Weights of a small transformer language model.
Size: 20 layers, width 160, 5 heads of 32, MLP 448 ReGLU, vocabulary 1152, 6.56M parameters.
Each number is 128 + 24 x the weight over its row's rms, rounded and kept within 0 to 255. Layers, rows and columns count from 0. Numbers have three digits each. The size before them is the row's rms in percent of the matrix's.

# up: layer 6 MLP up, 448x160, rms 0.125, rows 29-75, columns 40-79
# down: layer 6 MLP down (transposed), 448x160, rms 0.116, rows 29-75, columns 40-79
# gate: layer 6 MLP gate, 448x160, rms 0.124, rows 30-75, columns 40-79
up29 087:188154115119113150121147124103167127185127095125135137103207128124119099148122168070115145139131122132109120133098161089
down29 090:127142137175131078115091152129150158157113095107144130142127107105193118122105084159104138147140137124124118123142122127
gate30 093:151137103128095138151099099110116108169151151141148140128175105142139134123109094138141117140091178113126183168100124153
up30 092:117152115152154112125119147126103155147106145144118174109145095108115091131153104141133135127124114150143133192157136107
down30 090:174116143137150141154148105169127111131162124147166112118157114142147129102092090207121132158147110127104124157077120094
gate31 103:134173124150132113142116129142174120120122147132104113134127132133111161129120114146146102168123117109121100114105140115
up31 101:148147125142084111114126152116111146100111148098142128122131139109148140103147109091129084101145157127109144168116129129
down31 105:070110128103147106178121111159125108113135132101131099093123125153140127105144128151099160186127152153130130142129113131
gate32 108:184119122117115147144117137114109105153119138135103160153134121104186089140084165130107091120153146175117127137147125094
up32 110:178130128084152134085105185108119103075141164114121150152146151112145123097164127140116114127138154142094093128172091127
down32 111:088081136131131150113187182161122109141134131175156097087117137117111138135127130104134126161168145138146114154118135104
gate33 094:145128109110122167137134122114154113163128138090105127114145168165136158105145094100134139138160104078108089109069118119
up33 088:130118133181127118111052143141115152111112144112105153114131123138113128112127172120151100130145144128116110150144102095
down33 090:135099133132170131127144107149130110138117119144143133106117130173103164114119085104146092134193121116135052122130092085
gate34 103:159133121097082164110088101127112068085125081087122177147137093168118122102158131113104128124129137151144090084094142146
up34 101:144103121106140104126128136128141111121156157091132137093142165147114127159153137145143173146123181127177138080129128120
down34 098:142141125163154147133131138118158146092165094172132078121153149135129132135133098102137106143147116147118103190081092120
gate35 096:113119142093125181132133131126138108133098123128114131125143089135154111129138147148110166133129098107156089171089123127
up35 094:110086172130099141150138108117088065110128105121107095140140105176153134167107135127144139120192148128148092097117141128
down35 098:131120109157155140127158139145137152144151091152129126134129089121138124145126081148158115170138153126128094150096124123
gate36 101:130089079128082125124116183103125110119130139093095111145105137152143152145098124140171074138136140104150105097154135089
up36 097:140137128141119123125141147117172166063118111136130139154128148113132155135120140079095147132126119113089097070125177140
down36 099:135108155137128118157105098093111097158168157150125114141076162125137156128104130167146141142146134086170123106142066114
gate37 094:140145058085128178080137121139142043113094130102117131116128116121150118123160146119136126141126150109181147132112158107
up37 093:117108133116134157110136145126143158105112098115141118106104116108143151115121141138128092138131103148105107132120135108
down37 092:157120106135127139161082150136103179172135099145156110144125065090122167136139140136139123149156131117109130115105124120
gate38 091:131137109143112150128145139146153094142118091119101126151137149145151166133124085136156100075101136157113131097141113119
up38 085:121096153153121095148126114141174142178123158145124117137094143108108172097112126138083139119136157120117154159104116135
down38 090:134129131103157144112109144108084128153100143109105113136100122142098125144156143117085079146110122146127106126120190106
gate39 098:107099119148088161130095101101130102119149150113098105136166123164161141111139120105128126131151117181105113124104142096
up39 097:164113124147110134149103122167149102164149124121090122118141119172186152101094139176136136129149127111154119153151122087
down39 097:122130170155115114160168118095112124155137139118157119112096155115110146139132133108124115112127120156138113152137125138
gate40 104:095102094145158153091112149132127146099099145110131159129105070179131117135164113113141128178134115179164165127136089154
up40 099:100165088180127113095169170157140133113104099105094126134119120126100110163112119132159069126155132094128136131163103104
down40 102:105114116103150166131130092099166105148149102110140146165134147098134120097149122154118128079111155168097133104152070142
gate41 101:106138111087148142133095120121109087142091129114119121134113086145126155138113105138130126114138139136134144130158116118
up41 099:169143110143126106149163122187117095151154101117126140113147184154155172114108108108144156126114124119113108114140124091
down41 099:114142134171142113151132128135085109170062143156114157119124146097113129125094105127126126156122150122154113124162156085
gate42 101:180131142140134131155087153104143113114142117114113168119146131126145138131143147113153104118122145127160132076117106139
up42 100:154143125173124122135126133095181138154095113106116125094177153125194194082158101096087126092149185123143121118158111132
down42 098:122140175117176162148115102127135099110159139115146133115121147137093095109133146183123133112125144124143142120127066153
gate43 104:108190134144111114108122074121106127178094173148136149133138150111156136119116107122134122082161138145126126150154132096
up43 100:151110135145144137185100109154146126067141095096129124107094121137109128120146128155114152091147090124123130140149100129
down43 104:150129136125117104170161133130151135122121104066093114116123127156115113142129138163062090098114139111100143153120106174
gate44 100:110126132096160164109092137121091136112109189137119115123135126129132115161130167171165118126112129140143152177140099104
up44 100:135170116147151137191148098148107138133135118095169118114123150139163129128113081111158141129163105136157149135130165139
down44 098:093177139133138160134114124150136124106126171131107118091127133099122084112125149144151143175111131127152128176142149154
gate45 099:152175088126133130153128124100133113108110145122126130116125132138125120128152130138151119140116115125108135120084153097
up45 102:151112138096119119123104083153143150111147075094102174137128134136145100137121104125128117170147124078098162135145106151
down45 101:129087144150118107121121127100129117139109111095136168141124160150109132150110123123147147164169118098124140108129125117
gate46 084:153091098103161153100106144144124115134118126144109163112085133171147157092111131151145172129154088105134148174103133122
up46 083:110126110087115128156145099119110092111110127122104115146143154154148162130136117167178164073100108163149126105118108135
down46 081:155152112122123125102116099110120161067164125102101110153153112114153119141119137151113082102124159189166129144090169143
gate47 105:146155110116130129128108134108116099137136090081140167121149117143188130128111062162117122114148123123119129126143115120
up47 103:097132137147116145120113137109132091181127142104115124144159164135119149112126125100168153144135121120105060123153160145
down47 101:162146095135141135111109160152169159156128139104132150144158139103088106134076111118151151134140130158094153142164157118
gate48 104:130169112109158131132111123102145132118076087159140107166100120189112127135129104095117082185106106174128121132132130124
up48 098:145123152162111128170146133096124125149180163130116108062122107112122161135070148114104125126161141071095143169091109121
down48 102:131096110102069123144131145136110148153093103116111158134163143115103139164118088111147107126127127141134142151151174142
gate49 107:099122075154149102117114152137129143150118154105116091108153113136110175115122139120172140138146133137115135135121140098
up49 109:154125099105130113141135136145100097136156142157125108144119105108155132128111184122147104138126144122130105140111132125
down49 106:110098178086125120134161155117113144161114109161117102123132091104164123128181143119119109140135090111158081116117124120
gate50 097:106140158073118124127117127095144120140098140124118118145114135134154165111188112110107142122149119116164115139112094135
up50 095:129113136110110141097129104159097114121119104153142122105158086122147088085139123130179087133121162111152094165083153137
down50 099:115125103149138131117107162058102101130112103170156132141097181116127127138138128119135156121126105125120089122128074138
gate51 099:113116073167157123149134158103145115168161128094133130135137057140114116159126115129137130163144093089144136120162126103
up51 099:108140121171170123097158120157122114143133119180127128128149127086137141098150114176176167127161126118085122137123097079
down51 101:103078157127175134186151125137145104158152075129110092161073138165133129147125089105169124113116124145122110116172142124
gate52 104:133122173098146121104131087100166161146120107151131165142149122130143133119089101160148117168110144188093181133141144125
up52 107:145125141142130096136182194122096121136148145136124099122139115136131161163136095124147116127127081104123160105121137119
down52 104:117148128129178129109135118099134118158118144150119133094194131168093090184131116142143115103140098090100110145112130145
gate53 099:145151151109168152164104094105140084140114067141137113116090112120144135150150141134097159100147125121120081110140152103
up53 100:128103126139132109180167164141106083084155149117130159139101112131090152175150127124104127108127094134154132105078101093
down53 098:103115127151161089095163168110138096155121161132129127164147104144132160126105109133104122181142154114099139142128145112
gate54 102:139169117103121109115140113125135092128138147103064128168111130135125135142074090141158166121116162128158101117141115101
up54 100:122152147119143114120113166077139083104125108100101117118068106127099155123115139125128134143079202103140119131161118128
down54 103:089158118113100116097127093115103097095147122149145149089098135153135118091157130111145113100125098134164108114105107140
gate55 101:153126102139164116163085111120161140142115161138125088147133144128147150115118086123119137119151132115165122119131178099
up55 101:136109088152111094148123163129138094155163158085104121108117127102155134119156124161140116099126163090131174131139098108
down55 101:104096142097173098186132129087142108124158121104140077139133125129169125124141121148143133108158130146143135116111096091
gate56 110:125147146125122139121132096121153144129131101168129090118104088152138140110150093162147095135185111146114118140145107104
up56 112:085134126154112097141165151120108135133163162134144126130107150128142113131121158109137134133113137110093151169133091145
down56 107:133131102151127089155099190128137112120133167112160103148101125153095137128101114105121158135137139148143106136137132145
gate57 103:135171161127125153112082155126170141104117121117095149188154094120139107135089141148142142148148117122108168137165129124
up57 108:130123145097128187154099110122135106118118102117114102105167172163127140110117123124077151087134119131139114132153080115
down57 106:137104132151140142170122143142138143130126104091101135118136118096126130127090126092137128138086138122126137119138122110
gate58 101:121154074144105108087135102126103130108125155111075168165156110139137163146120125110137126193153133190115129150136114100
up58 101:151117193145139124152145141133172170116134086138127119144140119127139110134145103104082136082120106067110116108111130137
down58 100:151123127153103105127139131112109144088122153113190171140098073170111114136143143143122121127129132088118143097076108124
gate59 102:126154089107152157103108161130095123155132138148119103129110106142150078175138186138124134156146125109138130116085202105
up59 101:124104118141087162127127156135105149109100069199103118168151131092105104103128131091119077097170150138135094130142116106
down59 104:103133103118149133084150096098134128103092137085115109172099148147099138137147139145093104153128106127165141098144131095
gate60 107:151091099152134109096101160130171146112112120129111190123137115119148125149125130104104124174151149129159138084158135108
up60 109:138138127119151127087121146152044111134139133143110167121149143125142110119141137104141136097104093114086096138146110129
down60 104:102143070135098170160146145109122130075163153074113119100121160117170131114126136133116147144093078151124109139105115128
gate61 101:160127104115136129130109126095146104181122118115114105176148073140129160117092184177213100105098178115170133114165110167
up61 098:104126136110140178148145128171076114119148166114130142138121116141098148150102127167185124160101117128147112140107135124
down61 098:144147107109124072117163126108123142123106125116123107131114129138094114100135114159123118110149129127149103153099145139
gate62 087:163107138069096143152094092114112099120110124099115126161145102126195155127132107128111128133107125160157194149095116113
up62 085:120086122152119135093114083115155155095089119151122135096128110102094152094162125129128109138126123130117098146161070146
down62 085:136135098126105140118084157135103145094153150104082142148119107135166113107116142151146111108116143132109114101091139135
gate63 100:104130130165131137165101115154158108108103172122112152180163098112107106151125112155109087118147101139091184143183110075
up63 101:138121150138154143122150183130129118136127156133164150108068121174096158138140132148134130110152115078138138158115138073
down63 101:156142134126123110137128125127081110123111122094160179145128086144102168121138128163117111105137167170170137122102148121
gate64 102:144144088134170110112110126147129161103110112139126169149144132112137076173085098162155145163107145141103138117115122128
up64 099:145135138154093144156123115105145133123147116141109127091179114142147157108142137105119152071159138131122079161160122140
down64 103:142117131142145133136147102137148091153122098123152113139109165139153084131091093139081138116072082136166126054142133117
gate65 101:142120148153114139119134115100182130174130136081093130105127126140116103125101157172127100093158162158100154102131114094
up65 102:103089120118110107135122085079106147083075113176178107114178144135127093133097109140075102136160111136104127117162197121
down65 098:109136095140119141111099127115070126101147188137128107137118125116206132156132125106135096138162095137186186162084134115
gate66 111:130152163104116146104107124130166147127129130166141119159109144140131126150110106148147145141172084159118115103145139097
up66 116:154122129106103135122145137116127107138095107141141135101131135104148131108140077092125131086151123105106112147139158135
down66 115:159128136151088133081155099123108157151119111105127132125110148092118103127133136147128117148144123174129112176126127107
gate67 105:100162147143125154111117131100172111116108082107133161128110119145139131154145090110127128111160115121092092156156153137
up67 103:113105148139135130155142120110123126144156128149102127155085106136122139151096103121129119135148072121137118153152107152
down67 104:115104111136168104122110141143150124137174113161141149156070139121154124097136095129184141116099122176127084134148153093
gate68 103:146134079125109140157128142135117123125126111120117187133070142140137114152146113189147117145112150122157124118135088114
up68 101:158134142145129143164119112108142166123138113150146110114167093149097124091140123147128102169123106123113133145136115134
down68 103:192119124098146113127150096129146126057148114106129136127141148139136110143091116096132128161110094172135158171123103099
gate69 105:110151125140121167090118150135151139130075126116131176094135095117118077170135177148121158135133095157131162119125102155
up69 103:128117140133096144127087090166156132111175127183124079139087113138104104154129153142131163147129096121169096106122121168
down69 105:121119159162131138121136133148120144134108154122124131138096142111122117118117093115139152110149159132122169136153094091
gate70 088:204136079134133138129087136163155155143129129137085135135180127151130156126146131124098091090113126120098109160108109144
up70 082:126109161103178117133125124159063135137128124129153085140129105147158102148104128164142152135179160084111169143166089146
down70 089:155120116161133134109144106147139082120143118133121111134114140105159108150128120142118111153123155115173185099123118124
gate71 105:142146142139151119106142147116132118114097112096138112126155080141144125152166116158118084124138127121113158149125125117
up71 108:131139158119142147091096116080138162174099112121102104146185179170156100107086104147154147178156123125095142192137184126
down71 107:091074139120160130133113112116145088101086104150105130092150141141137151157147129133131142148141119119098152146090131137
gate72 101:203104123124098140102126098106123130109120121105087139149134137174132146103133117109116117149183107096137141117109086142
up72 094:121097144153139133127121149104119150168143122165147128135111126128114115112095121089136128147095163125152142160133128131
down72 098:159118118108093172100116116142151101125139099106124156135115178163130129105174113135129147137140137081097118116127085143
gate73 104:202153111117113175076085147122144117173123108104093174127134106121132118161107119158120112140150115156100168142134097097
up73 108:137102116106119144114144110107090082139159160120134122151121107128149184164123122105097114146129123126144166121139098136
down73 110:149126116132130102167172103146149132120107114129144080130100129125115149097089117117134115098136110126111086119115175103
gate74 099:137142095133145169124078154140102109118130158090103126117127112115178108137153143132134120118133149127101098099117157128
up74 096:109094104135169173129090102110099124145144129110151071123145098125163118115134167102085147086142138099107160120084116108
down74 094:123121132161175119103100133103147113124170112121179138149110127081089096125128102153152144143149104132129083158146085110
gate75 093:117139089137143116091137087113149117127113143100077136159151113136131149120156085163186125160110149122139173106109123095
up75 088:122158098165157140146151125156114121181121135132119135080106151126124118159125091152161099153137094112116115162093143096
down75 093:130126144118068098147108126142137128141168143156124149109154154114151157124122119101132094101150176107161135132135125098